From a checkpoint of a small transformer trained on Wikipedia: 19 layers.
Each number is 128 + 32 x the weight over the matrix's rms, rounded and kept within 0 to 255. Layers, rows and columns count from 0. Numbers have three digits each.

# layer 9 MLP up, 768x192, rms 0.169, rows 297-368, columns 0-63
082164133075139135117173064101108174111173059089110082152173151118186112144161035111128104179152118132135141093127125112101121101166161100129143086160147106131111110131118112141114121149093094
099140089125140116143096141111104098153178175092130165096100152107144141158107078084116109074126148087128118162121186116069133140101141128087073112107149110106126150082086129094152097180197137
135114127101113131177124126141154143183157180119155101160103081153114134102109084102082079189065169125150088117117114120099066094061089135114114135174115121198110094135089115119140157136168151
156111084135122127144150098163182182058109062114119150136200146131129085118150067145097069133132155122087203162121176132148126098127108201126102087123079074092139146147169148124151103078121101
162166122095106158112160150118099128108170109113137089134051132126095107139094078130137136116115186042137162112158180156167190170119106112172153098167131105107122096107145116109163117149152158
158171165110115050105127088069154153143088170118115111080137129129121058106149163136139156121165137123108126176137099103125095136086114193110159155113123083140167109063148138120137162093111117
167114131177113130159130121096144125144129122166068119173203131127103133072138145075122145139157122092147090118190163164168137108134078119169120102172118158102192115154147047163079103129120142
104139097141200079131170104179116124154096151161086087164106116112096118116177147150146105113167163113140114128145122133104148144159125117101106129124116148122141171133137158152144117053157119
069130135093151099061122122095126079203143159113117136110150144153106071058119125135115144102109186121172109149125139121088124110184121105180074173113100189139104117112152067141084165129110090
137126158144148132136115123139156151123155131175133115177147119117124098137103136146139074098137173131122136113147167129122113163152120164117162136126130185114099082123079174137154103173056118
152195143084152164107118179103137165090165204151122128133090146113132159138143166083190120096161141091136169105098118160131108138139107083120142079196200140101164095108076154173080144148158202
066151154123123071145129072143132120144096172115149167090080108176134145161119134129094177126161071119120095099087072115148105130174060086184150162162127108106127126120093119164136130107130109
158101171121119131083191118117089151151113099108139111130078145132165116064089190123174129151114115174094110144079094140121147140184129130160082082111170113165127056185149108152119118099129110
138109138135132138151112200110094144109115169122207129145108129171135172169098109213159100182194099101159123166109148137096189146143109134089158174149166145119073109057145099128139112159104129
167137105119142128172122131170085156167169157170165107127121116124092148136196098060143134144148153157141128163106080126181160155146161118208097073134121126120167116080142133094125053139138095
169138118076136099095040107112098144116163089154065101107099085107110155096146175129094124096189084140159176131104103119154101147147122034120134147143093126136090065134105080117121169116138127
147170194120122124106093122087081090115164129108097172118131169112149134130107077149167103173094108098094187115175132153123168108101083043096122153189151123109173142179091082135106089149134154
125062123110128124161142089080097120189124097124103129177117147122138121152140127146147073164122168090093165093141108163154090139140092109084115163089143122115158181168129121121102150109165143
134097143067109144166123152079121123082075141133120126136110115156138138098106152102165133129156111174105129120191182145140147193129153148149130139171147106092062060137147098131099131152126113
149033184115166146130167146108127099149108136121151107157103106160102125102147141167138153153070154112116131178172136105060126059148101129172113199097127147160140129140123138123093129108083076
112057114135169151152075118159148075143051124123162108180134102113092144070142112142089204100130155183154144125073171067152175110146119060159138079147105151109139143194180125118123146201094165
152162189123128155113109079077098153095105102100137130145096125101119124117129199142166079128140157118122124133155100084117154131106112080136126189141192065084122151151118166134129117120106118
129205120098135149093097117151171158128113147153113101191119062157161112115164116087166139124130059204147105091148150160134146186116085191150067170143089129119138115112181151129126128199159194
093185146110091166148109154146167107090175110160145103171172099154168097202090151110176056100069099142153094125167112149114088088097180094176118092163148112091092118025110133210085211159130108
085157087113098077208117139099140126110197106140161143131093131154106155086084188129159174170059122157165127075100145115121169145130146152158033123170094104125091121191147094113110092113096085
108137159174189157145136087165150143155163091148176086118148110114139121095143090142097104102066108076163159148134123167197187141127152082121120075106026170110107089139114148165138109125081141
163137105059134132116111167089129129093154193164136132149163171132138178170178104094106195179170118096136113095099097187118132155084114158122127129110102106090119082142114094103164145122115195
145111065134107127148137146152152172209147146137096142121147146120147037106102051157171144185149087163131069103082108088133146135097137047152143212084119124101117092145085097178152059122117187
164147165140130121124151107096112127113141119134101083083078140150132146067133112177136110106150120131109127116119156147145083122112123151109106188109131048158118130146140104111097139126161149
143107086101119106158141111143061100128130024105122121156152170169119106127115101115127042093064098172134165103162115094139143103086111100086111138126084045173098135115088105110148113132177066
154128138102116177075121139125112160184062145133101143122122143138150175099130149108144146133064101145093072159155147117164142123137083118134129132073094071164122124111155093148142156212125095
099107136156162136174090129088145126142125117123162132102125092163071101112134114031097109121179148169094123075082130175152114172192150163101115158161088189124129155119097121129140112165118183
151096186126130129104134066127125152212204175135048151151100146114125141122166193145105205093093149119120164144112201166130122142139152152116183125127085119162155128084134131115122140134157106
160146164115102128142127109116152121113130124177085122119139224160116164114138179128116099148137182142085144098116167090142077072145139144069182163094130069087121114123111144144071119132130069
088152210071154127174137154131139062142130154136165174105227124143127087163128143128106097190108141195168172130119135102205131129177150206186108176187139141113140109063136122123142135103167115
100147126159154098166127078156076116154143143138115135142115117120109177170094093115142089120105086085105117093131132107129098117131067118111167160096114116136117195105195196132141069087178107
195134157154125045188091103071148158113100106099097116121157181081086128139189111150169202124133098094144156093088167180135157155166090116136089089088079147160097132148117116132104144148166092
114119106134111136083166074135116099098101131019149116143156159139101143122069089120068096082146085086111204180125176128099115113093107081088130091132122134114122116206185155140124124132077127
108101146138120170086079152157115148084083118157112134097154124129096162165122129168159166159128165090100174122155108103143180131142160117160165071147146192127118130092105190111147135097123067
103105140101096076178092144064119138090097163085158145106111183179145157101116138120107132129082097079129135094135109133102179126100130128144139123157148089125140142173077121113118092103159123
101174071110125098194103149128088103122159128187041143131150125123147133147141099116115124166107115117094176163152107106144177170102145166090120070119202118111164134182111099088123096098147051
171100132149126085169117078073108128104137117097154121138116130080135143204077089080146187146161138107182171132111143117123085159149114154122052109188068101079140109143151141146140144062146119
149140155154092129182133129130170140159188118111088117124117133155181163166109119194106143212181068131070111104143162099126098042096124088144107134061172104105166134076119076088119091124129128
145079137087116103149081067148083128082093128124165126175079121137098099118145100178137145134198136128094130092135121158150084099130165117183151129115138112113120163109146146096095115160132178
204122170153145101137153135082142117092085086175119084091093187121159165139119093128143139149151119076111111156154106159146128144131084161143131091126143146194114048125115079195069111155143110
087143094101104128106155147121035087127149149172135186085076206151083157142140042155114188113123131155074108084148133153088112164115171190097169165096094093138187171134109132114127094152182109
126222123114142108073136184136139155099138078189088160180144099125136131188123082096118162111066083090059160147143154089130110085189114141152082135069136141152108127066133106169174111084180135
107061107158126095158174198144141111153127144127136155156097189161144054104063141120122099118156096132195185144162161118093120113180135175195115117120181165142094143134119165158208121126158120
150195111106137141170156157124135141121153152135057157140172138074052076090150113122112143167129124130101135164143077095125152153164074117127184108147101210078173112098141128156162182137102096
141096124108137112175091166183128147165097101126119197163068105087127150116160173116114090133144165128144088099134132142094100111095099148145141088079175161151146172110145114098110096101101131
102075108124116097171111115120104146120104162154126166181094136122108178171151095087193145114156141091127137053146100195151107113118136130114147145156069102105074103096122106058120142051134068
101105107137153129144149120156124124085135194098074166162132157073184146113126099132112185121146134159130109119128049130130115108174158161124102119087051127119121081133132150066114128165166166
115160146103133095087098156115168052166093117161175086137128141138133145090126150165108141124152114177156177157139062103132098109108097171113157079159150173173121101183207134187161184117114084
168161144139156096127060096096137106147155108124103135074124167150157099116170151096120095099156144236141088164126183153135096111132140163124089163117132136160166151137163166128181135147127100
153105104101162165088095123096090108090158071106154143203127062132125147124122207108185092174157134158109126151146140155091134129145176147127146094137222108093087090113140102101120163146119134
164129173107187095148138125084105083123167096094100151146108162145162143165112151119156133127129138097168156144144131143121147091143125150084134186124161129120116111147106123102137130170117165
145109151129094100126128165101114129113217100079168149099154170154188130067172099116123106097161139084098127091178141115129110138098050166138149141122117127123096160143080149120223110160092118
109186161143117129117161126112092177107177154152128145118090105101128174082114171188107117119129148116138134173116123154127136103050119138169111088174088141069144119180083156134095065135105091
039090153172162097166183148092133112087133075177133135127133161146157101123136114095102088201107131114126103129122168092149138130143149147105179068126186158188096104131070139177173158118139142
174089125054145166122122129086108167116123105131079161124181136213068154088204121172091125171119107144116140095136134111164130134131115051128177101127114176136145146072144156092107131154063138
146158118128124145137184115112194097145106136143084174105125089139111126129149150136175134112118085113170196096124139189185100175119129099097074147149142125115120063116144109167097126152102154
159067167157117116121113090185193146149141119165082161115148081118117083142132164123116110146121138129118159072141141117083151120164095124153109104111111099108130116133144067111141135152127163
127128130134136094149146181154130155149145113137084076125172115121138074150100161080139148183128102093125143134125146094076175148179113043085097082112168150113094143106095114065162096092169109
148099131148143176098162161124176133070106122155111091124183084095129160112132121154145084166122180062204119146101075142169106151156124100110091147077103165084124136169117167150157088150116118
142125115047123106151141128082176109164105148086195158094080160146142176125106136151105067153139140150100121142112138092106098146114152115106093103075193145123112105110143055110147130159200177
092112162135143146146123126115072138098094127103085149116162110153086125145144120184101182113158109135195083081143189175162155128115103088075136162159092124072131114129117165138225093111072140
143165157112195130150113109165148152148092140145166131105159089125122159188139100182169114091161124117117168212186165119157148088159191115110149124104185164166131089165163128112087150120116101
077109103031138090054124147108147119070200152164064144190118128148050121144085167099113136161108191203122106058168127083172152157095117159116105145139152115182147132132129106129078095078169102
147159111090151142126128099106099139089148118091146059121139132120172154165191207098059111124080179159074120151095129160155138090113149141129133097146143096132132160092123169180127156174128063
116174164064118130097119113101173124088107140088099120139121109166088162129168120093136128119152109110104118170184126137136149112130106113155107141151096184121119099107142182152160145129111136
138132124124206151154084101090147137158119079129124131203133116076134157138187100116123134086118132117144161177117162114121177205123077144151113135151073078077104151176132129095078077121073186
160123161171133149087124100091131070164089198121164147197087158162095101178109178134151138228152142122096176110105137145134123117167102189178109145134073159133137098134104106146116127155130140
# layer 9 MLP down (transposed), 768x192, rms 0.151, rows 297-367, columns 0-63
073098090161105136143115165104112127091183121131120115171149115142118132171110139104168125126135097137120107175187126170127120143119155095084162143099174107127104175115117056170068079124175102
191166142092092065095093121124112129092077163112142130167141173179142127069110141152094150118126135094125081139101124120121167112123132125067100073116096114118110135150154128141139074126122112
113132153104167112153129167166139156118083164103114139137142132134139197166161075088101113082126198125107165109128171088165081161120080125151093120116131100146156149087105163116129163128144147
110150187100066110162169107115175136154127193140108092109104177092101083131102044110147122116132136148183060112142197138160112162134128147135153117135113074147133169178184177097140136055167132
135101169119087161160128090107131137108177118104161134090171172171173100126122125115131097120064153137043124089103162132135156141160160098152145139140169186134121150137147122159144175139101090
106125141062131076196138083117163049078124138122119202141208142104068118115095131113174185099128078154132131165189096144195108116130127141134086132175201112121107116132181096128172178140148119
085175159116118123128150069108137118119139122170128137109130151113203098141105159112160129122173153100255155153085165116184113150113152179101103144141111124104099096156127145117083113151135135
106038089067126118161102092138141148102124172144117122155134124137197132099172101132093066094143029148107127171104116134100162188137112198141100132055123117116139137139121136101130097144171089
103148164130115099110182127188181118138144114173182144098084104140136064170104121127218143086138131095115124135155124127141122137193129145154084121134158127100124109122096118091152161136098067
102171084128104124136082132111195142088147122140163087133157122130120108135139118110154141113143095147093102133131093128147145128141159132152132094064118076104129140143144127147104099110099149
172123045105143125098145144169123097091100081110130098132151131140127124119118141115140126104159110156113142145100126167141121204147115111075131174135136114086151185092111137179150088120180194
071120095144115120180156101167158101144121132139108169124151146138170175078182086162181095161135119120130141129110149086103114105155158140135180098125172108166164080117128139189154165050118161
132132148142127104090099159138152095087131131130143211086158132134163107122137138149108142165103137109091056165179195064190132119105183107125105142125131128111150179097122085118139147085138106
077117106168120157133093101145112172148119193118175078155146136133101080168100174159189110078159114175139178142097098150107163118160066079112065166123133108101129160121134105152093127086156122
163084095159133109125137108131130140142150114110162184147092140155105138108181152124129129172143139120109214154105096100120098125117115137130145104148182167157126143145065154060129077150159131
155037154173120154142155124155163056091141126120124076086135111126085119125192062136177184088121159181078142100119096150160141134159114113084103151160096183180159082181153097108141162128166114
113147125114147096086155120114150113050212128116115132173135205115114108145176192108177120076089152113117097061127127130152157170121112174180086124117081131137078092133166120175120136102103163
080188092156108183116143130057103119088122153177137149125129077132171125112153145169185135150099081089147134153106048124142083149196130085123123127094117136078125186095167149151144155109111113
153191112095106094119140103095122159126145164121162088092125170110163079089136093112174159139109172133059154134133125102143136124194123208121182145115123189167098130154162134128130168077069132
117131110104156094096106156161119185105158082106164091150121115142111141125090166116164126177185100090177175125090146154156140110099094160153131203160077170100106077161093075138179105144140130
109065091154130129127148149163112159167131107171099096146151119122106134117140125168115162059167125171089065155096132131193144085138160111118117089134158109103083112158161107047153123114115128
148154071114114119135089120164086164161057196120149141135145104163093124169120160114150092161199118124141122139096085127108142116100090142184184101142152128116158080161116119135084129159143162
129124171098148145198116134113091160132087160156100050120147112138101187183173080139147092153157145063094142105126098093129108190142092152132072156114118119112127097141108103112061171129117098
074110145139113146107118124096111088143157153080132137060124127166132155189147117087180149100133141161112062183180128118136056154155147181118149123202189092070179100091079126122134136189109176
181113079165170074140096143077157078135120119109086171105101107164181099140129110092181120135109130196182146111131062156112159129159145219145120131138138089144115168143107063098179123159125133
117091097156138137149162158175121107141161071133116109148142107100071192080196078152162150111083144153076081106152117180134129195112127175091101093162061142121149123178118130132117140095097100
179116092080174066121061146107119090158143180138108105168131112083147122152104144100153134139185196095201120151154146175117084127128081125095105160098114150098146091138144087126142173180056147
206102156117127167169114161174080111167143117172126133117047104125189108067132111174133124130169128114170181077120104132150096131164135180079123146104122158132123147126150153119090122134139139
160130097160122110077060078095107132173143112140125109112068095129125125154105100128092154117111106124110166162138117155135170139108091098123148191162187123140152135112072205109145112174089122
113101113101139096162159110185152132172163083070098073082135156140102099187127108108127183100115158088142137128108103137171117144115143129147067100141138156156123068122093191120062124101166106
106140142143074180206057175147151117179120145085149071087126124153133144096117152088131127114148108163160137158152129137132073117037114133205158113123094072136150116115123094120185157108119118
150129109135103137141097171127081157093143122126089147114178127126108163169130108132117095100140130108077183150098136118169081119109154118091139154191154146144111136039107166117133147070133152
157128179110124112114106067100087157112132095124162141079135098135090114182131095123140080142081132091054148169168128134158167113139160102122126190099117163110089114133073104125159168092143170
140137130151154166127166160113153131133033090115123144126126151149223149167118162139133128157161110142088117165169138109079149111141144153179126171113137194142124114156186131126103139151114144
185121140104116082163117065130094073147095143128167107149131175140122142124089160102111138162133130088144104157061111122173095098055169132170141124134124045105154123112117133138137111134147106
172158166166102122138132141105156190088148126117100112130118167137101115132121147149092130138116086115182126102142104127160107114107070099102117089113127109185177127150094144182084113147073123
162116049181148069178147149129156163124109136067190121167077121113149133107148143189116130179137102026156174146108148174139099174150131186204123167198141110090175100146143150182072142127156100
109117140142162158122059197136121163097135145208143156127110126152135166189185152100146194175152189136139122158119120104135126149176108176158181139107114100106126119137188101172102174118135156
151135143122148164132140120130101130120098091106093109182132097187153102173106104169194116121154177064137141107136147166052132085095132075105169172146126132073115097089035149147129157140169100
128107201116137118147113126066124148147206116124127138119104135118192126120089142152146145130126117133115108137158135152125132165104150145068142107127121135051095087149125178110158129183113109
100169013176156095183121131144072195123105169127088115131157102149125138184127139098114145102105112118151071168152152103144150148107081145070156131148163101140082124135150128113172120151104084
143119168082095145073153095140129106156152124154099080178151096126062102124156113092096092085184141156082139130160111120105141144130183137172158152082110136084078082074091163091138171109157184
118184170099086179176047181110173104126147130131099135162146125168131132157181167132161171182169116132079115149167156096111120129110091097066141109141122195139125176135134142067059111085126083
154099144152118157132065113102123125100139140080211153128087166165127128151183117079095103098170113169215177128173132108179103142144135135157172128127122136124121124131097124111135080087103160
125113133087138154158135119105153180102126090080095114092101086121098144126063143129111122122121159131160107130203098116173113080127126180094122112112129146141144100141052150143080136090099143
116128177154102063122033122057147056183085137119132181114113112149129170240161127117152104125160155143110123120116159184066130073128211148161154108083064092135077119151182120137117163150158074
110131129126133121182145169078087145124159134189132208125148119117111095100114116117140134116072117117063101178140123100096194111107094159145138121120146141100188176090129067124113123131098134
147112182042077159175165122140174117128184205099124106144133127096106177125140110164088119110114148155142179064130071136153113123129173162179149129114074106185106177121143155054075129139150150
159106090172140145166133146148109101175099152159185165113127162138136152126136156130174075155132175173135117120150121128117136141078081167204183106105150095231162117099213135190115153132120148
158073178156126168144110156134087135156120129128112149111133131131116089104152122125113139154149126106236085175119165133104140125091112169116131075108175157087116154120145168135083139082153130
110154154162173177152116089141071128154140102111133145128132142133128174166138119117155144088100158138075090169152148153112133123094161141163154200206160144120062130116131138120170076113026146
130106149167129144111178114124192184178099125111161137095102125110109117146102160119166090095136071177098093143078174090130132114093164097091103157141106114128183127086145133120154071173162061
098096157119150095135066192174163122162102116139102187117147196052081098129129143083066115078166079208125109111151137128101107125036135095134120137103039172150177122061160086114155164087164119
110157085130131096125091098123104154158111149166105112089101073125171107112127132146090123119126145122124175169129178120123103175159090131151082122113109154134151192114164125123174130090128104
138089140101092151113109137118128111105190101130116153126136157114128126131117209068154158115138156098143111138197168144134148120141139150088123084090142116068133113143123139089091142176043106
117152084148077142082105117131139108114096161136161087141118091128141117098129078159117149139131085209101131087085093109137115123195160115121095096150098082125110156151123140094136107135122115
123121099157152137186105143146146123178171130191154098139138136106163124124159095128197132119173111075050102071124149117096130125132122086118161079128119150149114070098134132144078110130131112
152132134130031145120116102071133152088164105125097149113160099113162146121185139163132141176071162131153142124164100139150186149122104129137095081081060123102135052138149102142152139114120106
148076168091149205144056080173163131153136109138110181119094142138105157167142137118115184141090122141126118140177080089137131105109133119092145141172078232154099075125117099106093156115109194
160119126136110116106126160065136158021139102210068161095121108148163113172150117107164111101119059118204176076131125137090164122148106124104178094113056148137097108121159058176149131099058181
163157107111155114145116162135171117105141116070116107114169105161152122065095133115151139141114131116139131098107099159141150135153126150119138192080218091113148121089191112064136151171197149
085116112156163114156139129120150143148189145144124163148102163152135135149145091102160144065157163091094111092150120148132105115095117131141137116161112128116116125134063074096105124128131067
147079153149084106147129161141112105095134104111104149179122106133170155118153153103110135121106145148136094165136163106148147091155146133111119099124090087132114083163131075180127106092146120
136094129138115136115124121157107158152116118082150135079186140143117153114131054119096143149137134143141187115116170102083085161084126032129146145126113102137133104131115146141152160146137173
187112151128088145108135164121122145097067136126061111126051159144169090195070203169158135151101081137183141126164166152111094108133133118138149141065138088143157131121136159143129024139150110
124155102181131106206175109151161085138093152095123204145141141168157150116109088159114113146166129073071151125097129172073153152122095105164150154111132134132138096116135135173151116130118129
116127160118124140115144132136161079116064191104108155079118122176051128160102142167156114120129175186096124129143116125165172152103113178125119146098141130098114126150151097134122159139155143
150085097137146124177143121171127117151103123166122110066127060087149117143118105099120136168186147096105124125168144066125057113117185120071106163158168154184097128144052132168050144179122152
159169127091154140128119122100130127083100098165180174112135114147091088214086138152111133116158168145131145121114155119109109104164174113094174141144148164116086145149101154148116171097108066
111145101111146151126132156130120126126138104161150096150138066103193150117120042086128079104158112103148129100163133139104101108121139172108129108103116171163139149116153148132157151061134173
093125098183158177068148084146027112115152124120184153115153160097159145144104157107081159132084160084100135145159171104135147156125148145130072113106108151071131070192161116158061151167116108
# layer 9 MLP gate, 768x192, rms 0.17, rows 298-368, columns 0-63
139156169125157119154131131150118150120123078168110155126135113112102155081134145100136110154157132156166072080076147055178156118099098118066113109101132131086123135166117149101176121111076127
028094138123124135112187126136141121143154008127102157123166152118153145074096079166192114091070150211140102151120167076106140103148170102130138156077154106126137120142108109153117117192170154
168052154108175138090100209112159141099132120137127134109099180202153112128131216094116157101090122149117130140144109139103153147163128151151109136130164196066106017047087107114126125139090176
178132071130137170144103099144128126148102103136108136178160102132140095123206147159131168105135141173118097147102142091120163084084145099113118107153148091148091118159093107105185162035126093
125058101120115213087185165162156166125128130103121136119139141114168126170147161146123085092120166063196110108183156103091160131140108124110097141192135129073104096116078139093114140159151156
202099187168141095108069113157120158097189159115117128172157155116187070152116081107138180079196074116108127112157145167085149132082088081058113132147159101126128158130131098177178091099140138
171074142087161132114174098138110104152171125149100156164107127119180102116169085176113122114104121136134133155067151116113165148108104118177098120117106094160119084153112127124111094154125106
154108155137119081100155099154073112110131094132088110156086142105129167104106082145128092166091093093133189167143144071143080139153112092128072129108177128121119121168152165101067059079129080
104133133119081108132097101115168106155077075169170174119136105114152110164136118090137151124123167140144127128127113144111156110093113132092093219119076108117143106157082146204140090108178138
076098138102119150138132109126121200092078128084104144090140153138161089144140075119152127138161109122119148118119091092125101105121080124098157183137133086147111141200092177121141100145132119
129135099153115184129124124152117117150134098109107162113112129127137129146107115104112125130113179111151148137156181109152158150133134137078101096170162080149107135120114120147131032080134090
127119108120144171167104156096087121147117149094181126088096112139203107133112169165143102115145126154102150129165100112086098128131180149162138145114121099122147158129145146187114139105164074
111121100128117115097167123143095191089162106102053162093106164103167119032132091161120139083058135195219097150094166152177097150089139163094088143126154123135155102122123139121135105145082171
120124116113108216137208127093128088094098145103164101138189108111101112176106125200112126132132118118156119139118135131084192067173221195073130074122135085119107083104096119185128130159169141
102159132175093168154131056116078123163142117075071115142148096122135153187118088194133173088180131077131209128109124138111121123176114129109059054121106160210076147128123142174132132122156170
110142129149094078123036126115136099099100171141147142148122089141109120166169128163100124177062144108090106086123117182087183173124093106152172088162188108084167129167171082176072128190162164
134111132170106102148107152161098141086186117167147122169138106114100137128166108100063155097112138172139096147126129137144113131065122180107097128183099129186090097134077148110106127099151175
181071168137120142149095125157091170152177158131162064066076073108093091166176082116075138117197114158141077130170065090165134123144145128112156079105117128156101078095141094141168135106094135
170122096095161112153143102116110095106123157131118161090131133108143140113131158109103111149151146067085116134135146158117101127116075073127152142130115166164089098206187159124052164141190135
130168094134136152071160120119116184111139184146132147103126070154183131109144160092137115126105138145192083106131080072146077111148138138102128119069203089092123077057165214127171091124049100
151121154061112103122154164140202079164150126193107176151099109120094100136127146124134087146153121161188150136079102096122142106150103164094151184083153120146131115131122168181103173080172123
112122159121147169144132128163142069167166143153075073101125109103108101123097143101117146095119103092137126148140122117112194114122121138118132165176141177139144131188079110162127112100143135
108100129150082112103075111160145104082207158203102117155116071132082102115166111128110200150150111178127110129118115150125104078148179169175178120202133163090165127112164170058176129125144180
147079177133141153083140130122179062119157187115123148120155083148136107094210214153074130114175140096176105097129134131104127025131162120127186094166105132084071165069154145115130119123211121
150072141139153123075112148121147110199119181186085129131126176109149117080080171103148162163110116165138164078150108168102220113105131166120121084161152092112109079105126129181046170143113134
150093130176140172115130125153149120066122109137078189097122092160110098177115103127117161074118098163219136072080153158078118104118119162109117152110098085099112119142166116175119129186180099
164137161065151166126159110105118124113152155157148084099097153123108131130112140174142126191145085160096117121109206193105166091157141145123123113162154108118066100154132087110096109113112136
124126123131139138105127096103116086108137136146081101176103119176152082168155121138104143148135145141120155106121145161148114133152038111168172195169147092065120095139044179106126087154191059
175172080123166104134145138108074141157151089216118137113160107142131147086083151185118146148155173099176133092085108169102162148081166094109175094156136146186142099097205168111150125172143120
083124114126096162067126092156132111132142113120107147145134142134140109102144135112170181125090127105177079143096109137119137144121119157122142173131138182100166115181110132127149161126143162
110169120155156159117136050121106076136135093171112116129134095075125140121070142126162153129188077130136118195141123098102159162094061146133150163153097144112131159217095114132131061117162138
174137188111135142149077069147101050132128141102124139123126070181106085148106196160206143112099093111110177107148124126135169121086162133165137144092104165141083173099192091141180125084159091
127075099142117097151153154197109112141146106159132095135144142127091145147089175160087118128125121098134119165124171117133143073121118140068099115128147159103098159147161104135094177081147133
112096119178113138078175180163122139098122130188125104045143175099116084092177103149121135116088115113153159107125137120135112139112119128124172141182120186110049088118161145107134090112147125
151118114129078124139067119167111146113111153125091060093113099122141148147147150079137153041117133102125190095156160090107102087151105152133083107145141154143178183137093089169141104109194133
116073112086145165147143118114143051102105124168120148115113150087210079089100097136151126116165098111172149111098114147115125113141139161080070038060138122173093105184130126116110110159125158
147094153138108148096179099126159084174104121157096127138122132130115083037122171159106105087143095172114142101178141140138109115139149131109090153106109146176132145038114151101139183118187097
137099185111162113154126130112121139157156090151128086090124147153158092147176126122146154128166109139145143157150139100124181114067148153097143161146131120139113171096107112167118179102160120
125155139082150133112099166113100142138078144131155123097129159141134169116100122092124124101158080113198133075134125156101155099108093129124141116116035078134100096146170096074082091058129137
097135100121172097136126153133163112135120148242128135133134091080140111110117092154078194115131103131158158120132115140097110126070177121106144111177115163060137096118111110161054088168126090
116111154148145146123121124076086150164216151101109133123129089146134068114123134127155143080123154129104071095168096186130139109083145168101127128127117085137174154121148199124181076144120128
163173109153204148107137137167166108134132114096098113097104079193122092125193079149109099098132106148163175138084162148102146164136150139127133107106104127088161167120135123098181114194183160
155166141133134109107157089144134086108117108161169130179113175106121178123114128151084187217100122168154164200152144065088072108152177108066116098169147134125071151049078085166131103107120088
208077156150139137207113091099189106081130103107101061139183130136132132191075142058187103093085201080146102069049178121100081054109164106134106211167097062133199114178117128177084144137134118
099106161144099111173116106145200129101098105132201142117109148132086082101155178127094178117127101207110130133065137126102061125073144153075125141092178073147137147150156123165086161123158122
050109132123141088135147095159118132139185116132054163179154123173051119104147111120152179110136087064107126080112195150116120125108130138121123136068098091154171148096113135120160092151141061
176076141146111187108111097134095153144163146101148101144139104109111133118151182110099118148150078121112081187142156077145127106132132112107101144104143167103094162103126120123139176141126128
096089126152103109140080160123086165133154125160107157114086115120094114149102117178171098092126138144123142144092184108100151115127169116125159075152147179092098092169072157115175114040121155
158188141104125104099137096112128114134142139146147112139191112135138122105085059139128155148092144124105207140159096133163139101117186161135111177174129145116099069126152130098134137157145089
147206169135116118118125087125185152121163126088124186104062111096109119117096139115145148076088075075209120169156119114128113174123117173176117156115147140134151109161112104084090119132126070
185118110102090170106154123124151112130108149144138049128145165080144122146073160106133082147128160172105119189151108116148183069127154141115116142096138113102096066167122117119156134103143116
094066186088121135137117117139175174070186150215144098105136179172133090113126111095144161090149130203149137123124176083167100104150112096141162174092130077183102046118104103181096174068117104
166093153159145092117083142200159151108144133099135153158131098084111142143156129114184127143189105134131082147173159147093134090114128165118088113091178155184172135127118072148131105135106134
094147132135117116177135133096146134134098176154161117149074114080148132139145118153117152090076133145180123141117116124136140112138121107133126111110146145138152152091107159137117133151135114
136120093147114106113149123105097079129117140106165133110128122177130123086140082174119162123108117093157097175143071097094103109159126154118099162110149153158154145134161122108151088140147154
160118122087208141085126181135110132086056087109138125137099126173065120084131184139146137104140124140219147138131088153169128114164164104089155022119186122126157116127072106076094169124173119
152156120166119102150094101143138110107156154143141157166133144132166211089098171126161205116128157102140154142080138175070117086145093096168104117105132082108188139138086100210139128149086120
208126150168109095206089111148196185092114131133131111162130106126163081122142158100119144082111091118150087105124167125109108164110140160145138157099127107115093152127142160157101138139138091
187072108120127113165199088196132066094129132112146155139141156074053081073097132107122147158134076095098159141155151099058180126156076159142180109109136122174093136162101167193097092128107170
145202122107107130103193128062101081049169105131107128098111191185186140187151117125117121156113126116119165149159175138130118118136077141135108151118148147166107130057142113081171153095158106
134160128061108120112084167117103111114109137134117175074160054139150021154120177152150120155122159172190106104142148124109058136166098142112153123101172115131123099108150153148125153074100133
163174118113074092159141123135133089149161189137109100049205131200092111138122150082152184110123174117163111104149128095104078144091151121088101124086167079167104117126168095138111118148177138
134158099124185080114157100137124105148146123106169148111111123099090141109168118160155144143179093095160209120139146170127103150120183157128128112179125117163078103054104166081146109100104092
166190150190151102169164142116177124075153110103156133109101165129143114120128165125097196112104098153141121149115125124168125085094119135160150108112112107115127094132130134077107119143117107
133118162153118089114104077099145109069139123176098159098178154149152069113048141170116170089148074175165131142136133128196133173164146131161061058123164142135111155160148139139083066108133172
146133119196129149157147154126153142108107172134152158073103076140186057173143153163097124114108139146174127140099111100142099114117134146138179155079149044165147115159114120140160120074151150
170166158179151079093144111146158130135084151130085083150176104061125122135177077078134196016130126050166177069173093152129076139115153171093079092100181131100097120165155128094145160114144091
206112136107139131119122110167081182172146177070097085160165127134065159094138177146129096115126133133113171170116116178082105085085162120123101123101125112102140173061158115064079136119136119
113114140076133137151073134149125172167127109133150140098116143106084126147101146077153161101100118143165138097032147117137101121100082134145122066165181089127088130154175148066166127149116118
160198098157167146113091155138095064103147076153170195110104120131155103101128075162141144157109123137180173135116165214133165098153128165101092206139111129156162096144108127144120096123074150
153166145146075203142061099122168168079129100119133160124076190113105090089153156110103126076198127081176119208081172121097171137121137094160169142156132134140248099157087147146111088096135178